{"n_layer": 12, "d_model": 128, "n_head": 2, "n_kv_head": 2, "head_dim": 64, "d_mlp": 512, "vocab_size": 8192, "activation": "gelu", "norm": "layernorm", "norm_place": "pre", "norm_eps": 1e-06, "positions": "learned", "qk_norm": false, "attn_scale": 0.125, "bias": "none", "tie_embeddings": false, "parallel_block": false, "init": "normal", "init_std_qkv": 0.042, "init_std_o": 0.0522, "init_std_up": 0.0601, "init_std_down": 0.0601, "optimizer": "soap_variant", "lr": 0.00836, "lr_mult_qkv": 0.5, "lr_mult_o": 0.874, "lr_head": 0.00936, "grad_clip": 0.5, "warmup_steps": 200, "schedule": "wsd", "decay_fraction": 1.0, "decay_shape": "cos", "final_lr_fraction": 0.1, "batch_tokens": 32768, "seq_len": 256, "doc_mask": true, "train_tokens": 117100000, "steps": 3574, "dataset": "wikipedia_en"}
Each number is 500 + 40 x the weight over its row's rms, rounded and kept within 0 to 999. Layers, rows and columns count from 0. Numbers have three digits each. The size before them is the row's rms in percent of the matrix's.

# layer 5 MLP down (transposed), 512x128, rms 0.0602, rows 154-179, columns 0-127
129:478414479543481510421494501469467516479507529486494554534515501540499553576524456525555494531475536448519583433464536532495461531469607481547589544523529525591484499552543505421517525515517511467509493520462452468508497569458550484511544452523507490492576438455526511467542516532503447480486464454474472466455427485487482477496551491459598513506561508491467577425519503513443505462467
093:534493416499589495528479526550493449465516492466484514503499490503515470490435450522575562422533535446569506511524516513514510374474471468518442487480562458497532519519503546516537546525503513442468507406539469509552578515581471481511497489479532503489487454457470508447540448505527498444530509454511465551435529460462500441541462433493418535542503475493502528510492465439461506397472
102:457547396499452491518461481494591498480493515449563519505470521506469474506526468481548538492516463496583495519546512531535471472488494440523492537531487534534535542523503533520481456521521464522507491417512527464433476511518463530521472520512538496543564467467563458530534426497558518503557507530592547550470452599442485488526509556506396426530536562525539422540512505462454418501527
085:476488528463503490489505484417529469487478509547498484471452504464421462518432522443467522549580483528482526481565468493478495518607508436550533495496509518498484458505519500459452466450523606516433583452459509462504537507529520448447449416505473548456482517482467495532424546565455464488533501389499468501537477558573434535487504498522530494505569514554483493467546551526508478459501
104:441521534474479523462483542516568495527480505490538477475524440533522534464483515437518512440529492483500541499490533496499495535397468490517529580472592508490531603498513473455486527523501527428525573490455518561531510464519496508537446509482477466496513529560487505540382522552548582528450497553444540521530486558476475546420545470504474552500496527547480481541522428446495585567544
064:504562534501494527503475546484554422502479504541506537480458519517503534557482550531458519536562481512507484453607593513482466493518557459497553542446496508525509432518500548501469530490498519499447514579549491570484512467415435466542525548488538492575494483492549567475544476449440437568496486529544485538541472407480498499537468433446482520521571472456504395477483506474512461500482
066:482523482505527533436500499558553448533594479499533517518472514507510523476452542533564448468482419529544500445514585526445391469538485504491401532481584452506478467459482494503540476498500468511597428461458602535461460504548504499472474499521515525434488537523460542508522560505544485515482531493550583457522530484509508482573496468521579524517512478501468576503506547538512505464512
088:481508513477505518520511580521527452513461511523557454504462532453481545527439452509501481442420388552506496479529525541538490550499474524523511475509488512518576568411511588518502427479486508456475575467545508470559481460488510473496449486493433466438501530510521431504480534463471403518461532469473500451401477519582538481485456447534593500454480477521492510474499501524454491479439
073:509509522540425558500543582525545491484499515555461556418494535526450522507450486528479522523497442481520552535478457420477515440476556465448461561448482501532499508536543532469502518531518491459491472430570443497501448525454596588551499551476524453540525448580533493470523519434474534524516439473421501517513502479496527476507462485426526538524473486527407449460502496451468549536517
118:427387514464470523446567560488533553514447517525477541473423532518460535569456553454551511506511526448504560475539574595518521507569466458507538499482440525505496492498453431460444504511498552513498577565513488467516470463498487456482495476456481494483433453519530555493518537537426479455520475577482469488484417456473516463536571478528480484456492511500472591459514535495489508498494
111:514461490556468520488527562570511561467517569536529516531612561490575511542458490480469526471492513480493474515468552479513520538531537465522452495355489498481555501454427465438458511456468506514506548502478452504492529611487490436495455524444495467492551513531522440509500502513474444535575430549534520511494505503433453538445463495470510479471536437507491511540481572472460521486553
098:521518520488396585490500512486485527513419519527438451537470461561498554546521502497473450512513462548510497426514579451513475472519480500529485431527498477460511486522583487559487502483526445487472501558482470537503491463393451428444500554447478488457483485531460492506528465531490504523519477470496489463432578602538482523498473552497565540550525470440518423453516472539519584505463
090:438514486473502443556473417497511485471498522563569537523501441507509488486405494411466520497507578481545484470481534521488498595542550466497469537453566541445496497450515478494503514524543545469501506494516452502519420569563569501497550486482527500538492471519505433446500519503471522496427546390543490480537432500492579530446468500494451573532545479520516529577471449481500541486503
085:532420583505556438491484473478544480476505469486475557479439498563502560520489560521504447543501442459436522482514549570485451488475516532454536465464521515547471458536529474539476507496503571472536502456548557401442507467502506527564565449470457402455407501482469495439513487487492510515544535495419526506495517498499465528500587527468449446573509503482501553485560507547483459471494
102:517472558524466432513455531471472489545562471466520501540585491544531486474504475461481482452458512530518516481570578495489476450425438497477475484471527528508510554506514491525488488430478478455499501508460559509498499456463531532482505524428537473502529516475397491480552470524540574456485565552490546517470574522572455488522502569462495514484435439430489424534547509576565475507396
094:510478561485464565530472541612584529487440512476456497579486505492514480569471496454479509504484487559528538535522429504520513479501485559474423446531492492565610482523465477565556451533505554496415431499518485435475561515528518518496586555472536506503480492495532471549498489508551501546507533540442451460459506607487505454500531454476438459511544507522533492470487514484492530554489
094:497503511529531508513554504478426448498616503510468510428509516519476504476451561538476532513628491451507554546498430546473549489467455500501512494463536466524541549490597486520495501535498452510501536513480423426476529489475524552573496554442510553459474476548468511501474521507547564502515539482542588510453541500457541471484500444483510526433450551592500464426521473472472499532485
080:532486496439462508462538542427591511459488499483475522504534529389507525470494537514474547486505491572475475449482468552470502539553548579434498538486520486512496542466487508481466546589496497497484477456534485526532576549451470512549496436491606456535422454543513475505448481462506451552502476550498460487485456468456472447493503595504496486491508543550458467518478429547507503600525
088:465458427455448491494504587531472388522558502513553488554467428550518493428551547486477482459477519537484494473489522480527487570486541527548407443506523524468499529482487497454505493542547486491555424489534530479489422481527520516542538569433474548410460491540529532552519466539458531460488552503464513423489506419456419459461527478490451502484463459549517537466509507500529481493529
099:526489421528505557576502395478390493493436482526521480541504459528518487513431480516491529474481555470473464512456473432559513427492594449498514512487534516471467449450460506462526476589548529539510564507495527482502486542548499486560528549514503495482409500468491523415447534472583505497529489457491513489552485492497474495510494470530526571462421512463418492566496468483475547528526
095:555423491485512588463503494451511535458453456568522524496524452435494477448524500487411533516516490489462524532530443504554515441478523403462492496480509530521507519484552457528504473490546503500568490478511424464471514564515443500506522423450558470554541543488554547496465473452510474484555498537518564525572463431517450508483465425565487425447499444434498474474539531426491541500512
101:450576474505456474502562481584525535503509443561471583484494509417465566531432537512407542519521524467504513508493446562500480558477462496433518537450516474522523526602509532493521491551540437507504509445551525465556480508513478499510524442504474468442449531530535489560460520502533436484473498492536556502445492527504527504562489569593460458456424464470465506550505539501456471461522
078:511563486501490504505438474464448502501452450540501453513492498444499494594541423591529588477469513499477421421475479496449477528444550519603495472504463552460513511512552506477503543472534496560497537511500536534502510548457494558551522548487437522564510481532491548484447430413510444532478519514514473471521579465536525504483502529511488515599491535472466488543462550550503518570540
103:511494482497514507582559565534413519533576492535482503517525457490525508550454505459538508495473467479506554457471551508515502547475542520523506544446523524506464475476551559448489492508531481468549589533453461507468490555597502528552512519439448511473480492471444479600511538440525422492476504511522524432482442488511444499529451498529502515481363508537517556572454465519432522470525
115:483540512479494510450540521459471411464533475437478532456490539512458493497477481491505456501535541486490451472534437550560534508548524503532532464437555446460612522545569503583558513510475496509431539478569533520482517532521532552524509486470461503542492533499458548416518471573457490445402484455497473455497515444556517529504511410466533422517476479522477517454492506496465504426565
102:502518580494579520545489531511547442481486503513495465493511535481395479528472402486448529483473517479540485533546501545453483495506527433429493439462508544507492519524513553490470495555548500499535573474475551452469532510464503468449498539490500540490507546448455518512497568440484468546538544446558479583553535614491535476495526461495557504498460555484438444410497520566465519442483
# layer 5 MLP up, 512x128, rms 0.0599, rows 155-179, columns 0-127
093:479524563500470454518557505508490487440494472555493492472492485453482513450525500450509467513476563544498537516471455514513498575523538496567551513520461521584394465538537412546485459540526457533502559550480501507491440474451485495554534523499470513481522512442592489540460602477565500515430504483448523423534473421461489498428481522515525494462459487486498484417437461515491510594497
101:505461471473559516550496472522497461512494467551502491558492475500522546498524487464487476479538552471481497478500495480545575487499435563491521466419429487430503551459542378504529517562492471474547493567461493498575540461532558544507536484508465473557497541479563499501474592547492504544494537519390456468443509471531547494443504483449526516423434458544467488457457425477556524524517
086:514476539501502506540526482547523475523499539477480482493512443528510541475486459498481502434433523432505488502448540463495474536370526491492427548493569475469500475480483519552543486563554516568555520570496468544489514490405535496535484482554537474527500412455435478558500512456531488516447507545551435444457550467438513511466499441420458468537447534498551517564467494437425505522503
105:547443439529558517574468529429434464464522578514491496512479479455538548441532457492498441573479527482459538544520532504410504460532547487456483480494510555467460482491500469596532493573503494542516534532444468502521557523467539517462504443580532534504506481494477428458495479473548472491449514448501429479524525436547494491540461487523535500478498474422480556411509534512446423474454
066:470441526504427455452435445470401552478501525493462464512547510480466478491456493516537500452503504513460551515464497498505496495459568485540412569502513537510578539516556501493492512426556498499550526438504439559551497494594533529512460491494509541472482503527418500555465509481534537459519522535510524496448507594471487548436534572526533522524456549543528571576563478552506479496536
076:542406571447514457517517530485465575473516465508514516440570446468521484487496489474449555528518558470415501507497568525485564566492534491562544525563475527505509507496480502523500558513527475534469568519496446458542557459530501453520548541437517536576492458507483481534461489517426486492505508513413418452474522510498542501370470543425462493517551541471532497495500506441526508534478
090:495433480469447505519421412490536573379542515474429475461580475482456435479527530451475524498530571484452498487450512505429439442480532452536497531512437479485439482559422467467523578518517502531490445503470508519441519505546547512495456503498528466541569478481512564489537455508548537439444445518474423527556485515455469466489515529438502494483509457491497483466515524500521541516501
069:482491501495574494492455441439462512500546456447506516563517503498516576467586513535486545499484534500505491491486561510474516523541421578563559478503544558544494540434512474453433430524489559530529495509472532531544518511591510412487441474535491501523497499483470430522451439535550458533515585500534474448477476566516451561489421479511473483531496526520503561528458466455540436477540
129:446519470519514479482504584507454456462566485446489461495463481456550471517450437563454469488477532562540578537489428510499523466463533450452497505535503448501544468488563522565489455518513440575477484477474537538464422470498515512491517492593494514468484518500443482499523534546589563557471530505491491497430474518516440579489476478446470558537437529606467509519478464451448475508471
111:522451457498474484494499441502546518481497437456543496534506484581425438523535458429515527546563480506495535456520462475562471502421438487508501541582467564533485496452624493466473464524523482422512431486496493590564492538466555517474508509446531540535450488484538476498466507491420500467544591467481493517501463522551539469466535498533466480443558526434470490534480484450495525480534
099:475558523444516437573527520512505419558558532409535472480507469429506529469496552462555524509512539518450498516472477518455445580479442431460540451485531566520515448468463466409468412476486547516559551515503535449521472519518446519508445438497531499552552479497504525530535557493455451515489521549525461546491499471491470503492470404523494468456538454527518561510492545468475422486498
082:481421489521519541518514514422511491527497467446408568540545530489502471552516507533522459526503433526444467516459448492519523431380446530541492510510400483508525539498456545515475508537514462536483526570511513462456558426460460473463500469529496443494507522492438529568511496487466473501550433499478462525450542500436478496560554512533529469413480520539439488476559519476467430550524
084:476534490502499619461490516550454562438469509478473464460537468410495437529473528490576542514488478465531515536450473486468526513529489483548445479580460537440493513476471485434518521529489440513483446530468550559616507495475435431460463544466482522522520501531483497526509500510519490500409456508482551588502539490509563467482432470491526570505531452508587531540441507479514487460503
106:512535508475486552540604466487514552503490520434508439487561498445483494462500476482476521568551588484428498551426473466531478585501542477509512522572518484450437490504451508454502497472450490502510467591494522498472450518510453490439503485633480474471484510601508496509481512545485443535515483535493466547492521443447482504503520469492525594473477487601525543492438536475504513504471
102:524524468539485516519573556393479429495550457472524483543500492566497488444471566484494465502466502485449500435496490517425467493494461476460490498443528530492501480542510555539380524515482469497589609521483535533495434507467418420561445466477478523427546507524484455478514521497494488504441510482512545511569520455476483515478553495499509534522486488557491477593490494426464553505494
101:501475495493527524541379567509511523524416465470574468541553494517532566519521486410494465481482592498531448495485543465568440501480520521534495474485477494538491498455433453484506511511455471452485483531486467525488542476514518511459553417543483465534594508484552516486515548456436480501528471512489435556541496513577446550542508554518527488459503424464452518545475550547521470588497
077:496542502552530513608483532460479542497616493511477496536514486588500451504519456520531514503468500423477545564500539425495505481490464448542480525518513552545503523523460516554433421508502497504475573513467464486465411444533512459473466552516446541525630526460484499543518532526527554527481505504540503514505490540522529600513524415466489515566486487511492511530466531435507509437491
100:513463545545593536550465443489512573505449453497520531552564496552471519505489486490508529577504523451544475510473470493504510495491463466532522514422548506574476441492536480502545432421547487516472547501428473449522606506443463497478473513475446461580470535461536496473470560496512483599484521472510513555523494569546536530473506546433493479512479549502510453467481457425564497493439
105:447518539504484461439477525460561449463614517438466476524520546476512454443493462473522486490479489485522483507529481596391493557521452534532511467498461511510512504543529471538493538441422453475398507508536551499523577517459472490431546462524456430510563513478516517524542512482483505511501508515465446467476504514500506525489508458464488445481492481558514545392511495417549495576432
099:504569463485419482510452477519481515553565556385495499545480562499439480543420507488507501479547552519554495491501558513429501541550442504541561556531544496510550406503463537484498475516451529499507441485465443526456538461467497495526468561566451515460504446506506449502508612570450518526505496535546452481476563534536480547477516501446521496537560523512451519519468491524464516550466
103:479519524540451506501461484433460474555485474484495426552489575558427478521445472549549478514451487532514539542469496538513483444528507512482525480540515515476466515382488513480505511383461446456472433513476472589484496582401522461466504542520485519538525501492455497430509546523513560470586498532514457525453424534497469513441542445471521512536469483547490508522446478434509522475516
086:444527531557484528515453510472465494480488464453470504455540552533520540420510524484505430523559550485422553507492459501470533462424563501494445566539464573558506510459433451485521489462487503488489452435529449538632521483509495449472533558453486495484455476538501489465426437426549516512549499462476514513471451473446488475443495511516500477505488452455550502477551484454520585471445
100:569443505581456486534481542486508477499449416489563575475522490529483530512536512503492450464492543464493477527545448497496470488517491540554474482517461476512509495525408567421464470504503462513534452463484432501486542510450548456466409479481473498491552579507616498519487533504470523503590523523533501549547508525527488507545576542470460478551540462433528423416533504490565513508510
114:461497479515483464483480489506514485445489538536502522500460410431476479541441520465487525552467488520538558543580474493512471422454532449461451601588535478605475446504486476507574521521499452475451440493497497541555503427554469504480499499562530483504528508479499535559469540425491489515578542499533430433508490554449475498485481469544425510503446550508500510465512483512587503479456
105:591490458479500501407495510486481441516488552548491523428481458430632515489447481556512515530529520477474510486560521553547471476525442490618509484474417466457499508497515528417455532482526514508526437507512478470513478428493558506517463502555501449441492489498540495459497476467483485443464517528439475490456516521570545569461457544452478468499572450486484518496512472560493553503552